From a checkpoint of a small transformer trained on Wikipedia.
Training: a variant of Muon for these matrices, 142M tokens, 4331 steps.
Each number is 500 + 50 x the weight over its row's rms, rounded and kept within 0 to 999. Layers, rows and columns count from 0. Numbers have three digits each. The size before them is the row's rms in percent of the matrix's.

# layer 2 attention output, 96x96, rms 0.0798, rows 86-95, columns 0-95
101:385516570556535484544438468473509459478483500512458438501431460583542596507492514507532462452512581499490457427428478344495362452515437591542417500563425532567459564492562521508408473527477509547522453496558538470501587509529583559479452521512517516513472515452485486409506522470485518543
096:554585436563488510490435503559482498509503461552483600583514447503502510447446495462478544540491556399517496570515508425466414388516518450550581506414463513502325476401507515432524541535542503385466458386450468482513463486502479504465555443477468542481509544480472523546547453503510483553
105:545524495433509617522591476502433604478543439521499562504449469518594391563500498559524541528470524431452546561436563503625514459469391520549592460478583579491561518559511514475544514526521535461550468535535465488454464495588510513472500500472566493434516388499494515451551479512500418476
096:547484508507536477433495490434475498522469406506494551649435562547543540451387533480506463487505457519537494388496513504539536528465491464548546555438504418399510490558529439452414602429504570521510487474569551438469536483519494405528503516567536482544463464554462554556559560410488461421
093:511510494497573504416619512502498494473466479427510637436491490586471471465524407529464492535419457574482461494501582522428354541470493548495491532515531487510429522413493429526558523543461553472582420529408490437491470534408560502533432504492568515552522523537549487547498530468418515452
104:524544582467472502552471571569486568468374546489539532470474562498571562406571426450488495500596489412514562447484617510499501436493429525391360465485543527452479414539560517520502418442430422528565494424505493499488515481533503469494549498473504513490556458492470541426511492531521521488
102:536461491480499472488565448459456465422587550538485462443512513561535473527522416488530532511482472483609541558482581499612484578642524534494542496678546551446418517499453490478503440475520365479452431519426481487475511523526542551441480433473444536501447519467493520507486478571487511476
099:472465452440520557456467491536423512479433483574525521474540478467450411517531495579602465494492502544505488505436382520481493563442512444473469393598601523469503533521454545609394572530398536573492521569458489525547487522547497529559558524466421512410528533504593473500480537460486539459
107:508475429463495445454509434502668522520538551553480493484585501469496580537470496530642467481528594558467538504542532491565496348495447531492503495556413538509635515498547466613414493478517484420490578572527525506557495476446522473464483500523528460483444471497461464493469455518500493485
087:468484458604419501460515395547522492516535431543558505515482490470573520521449547528599502465502526577593502511476557394609420474468399439450418474420434470570554405457402588432495539519422521489480525522511470536492510461520502506478557463534513455541498477566510502524536460419499496542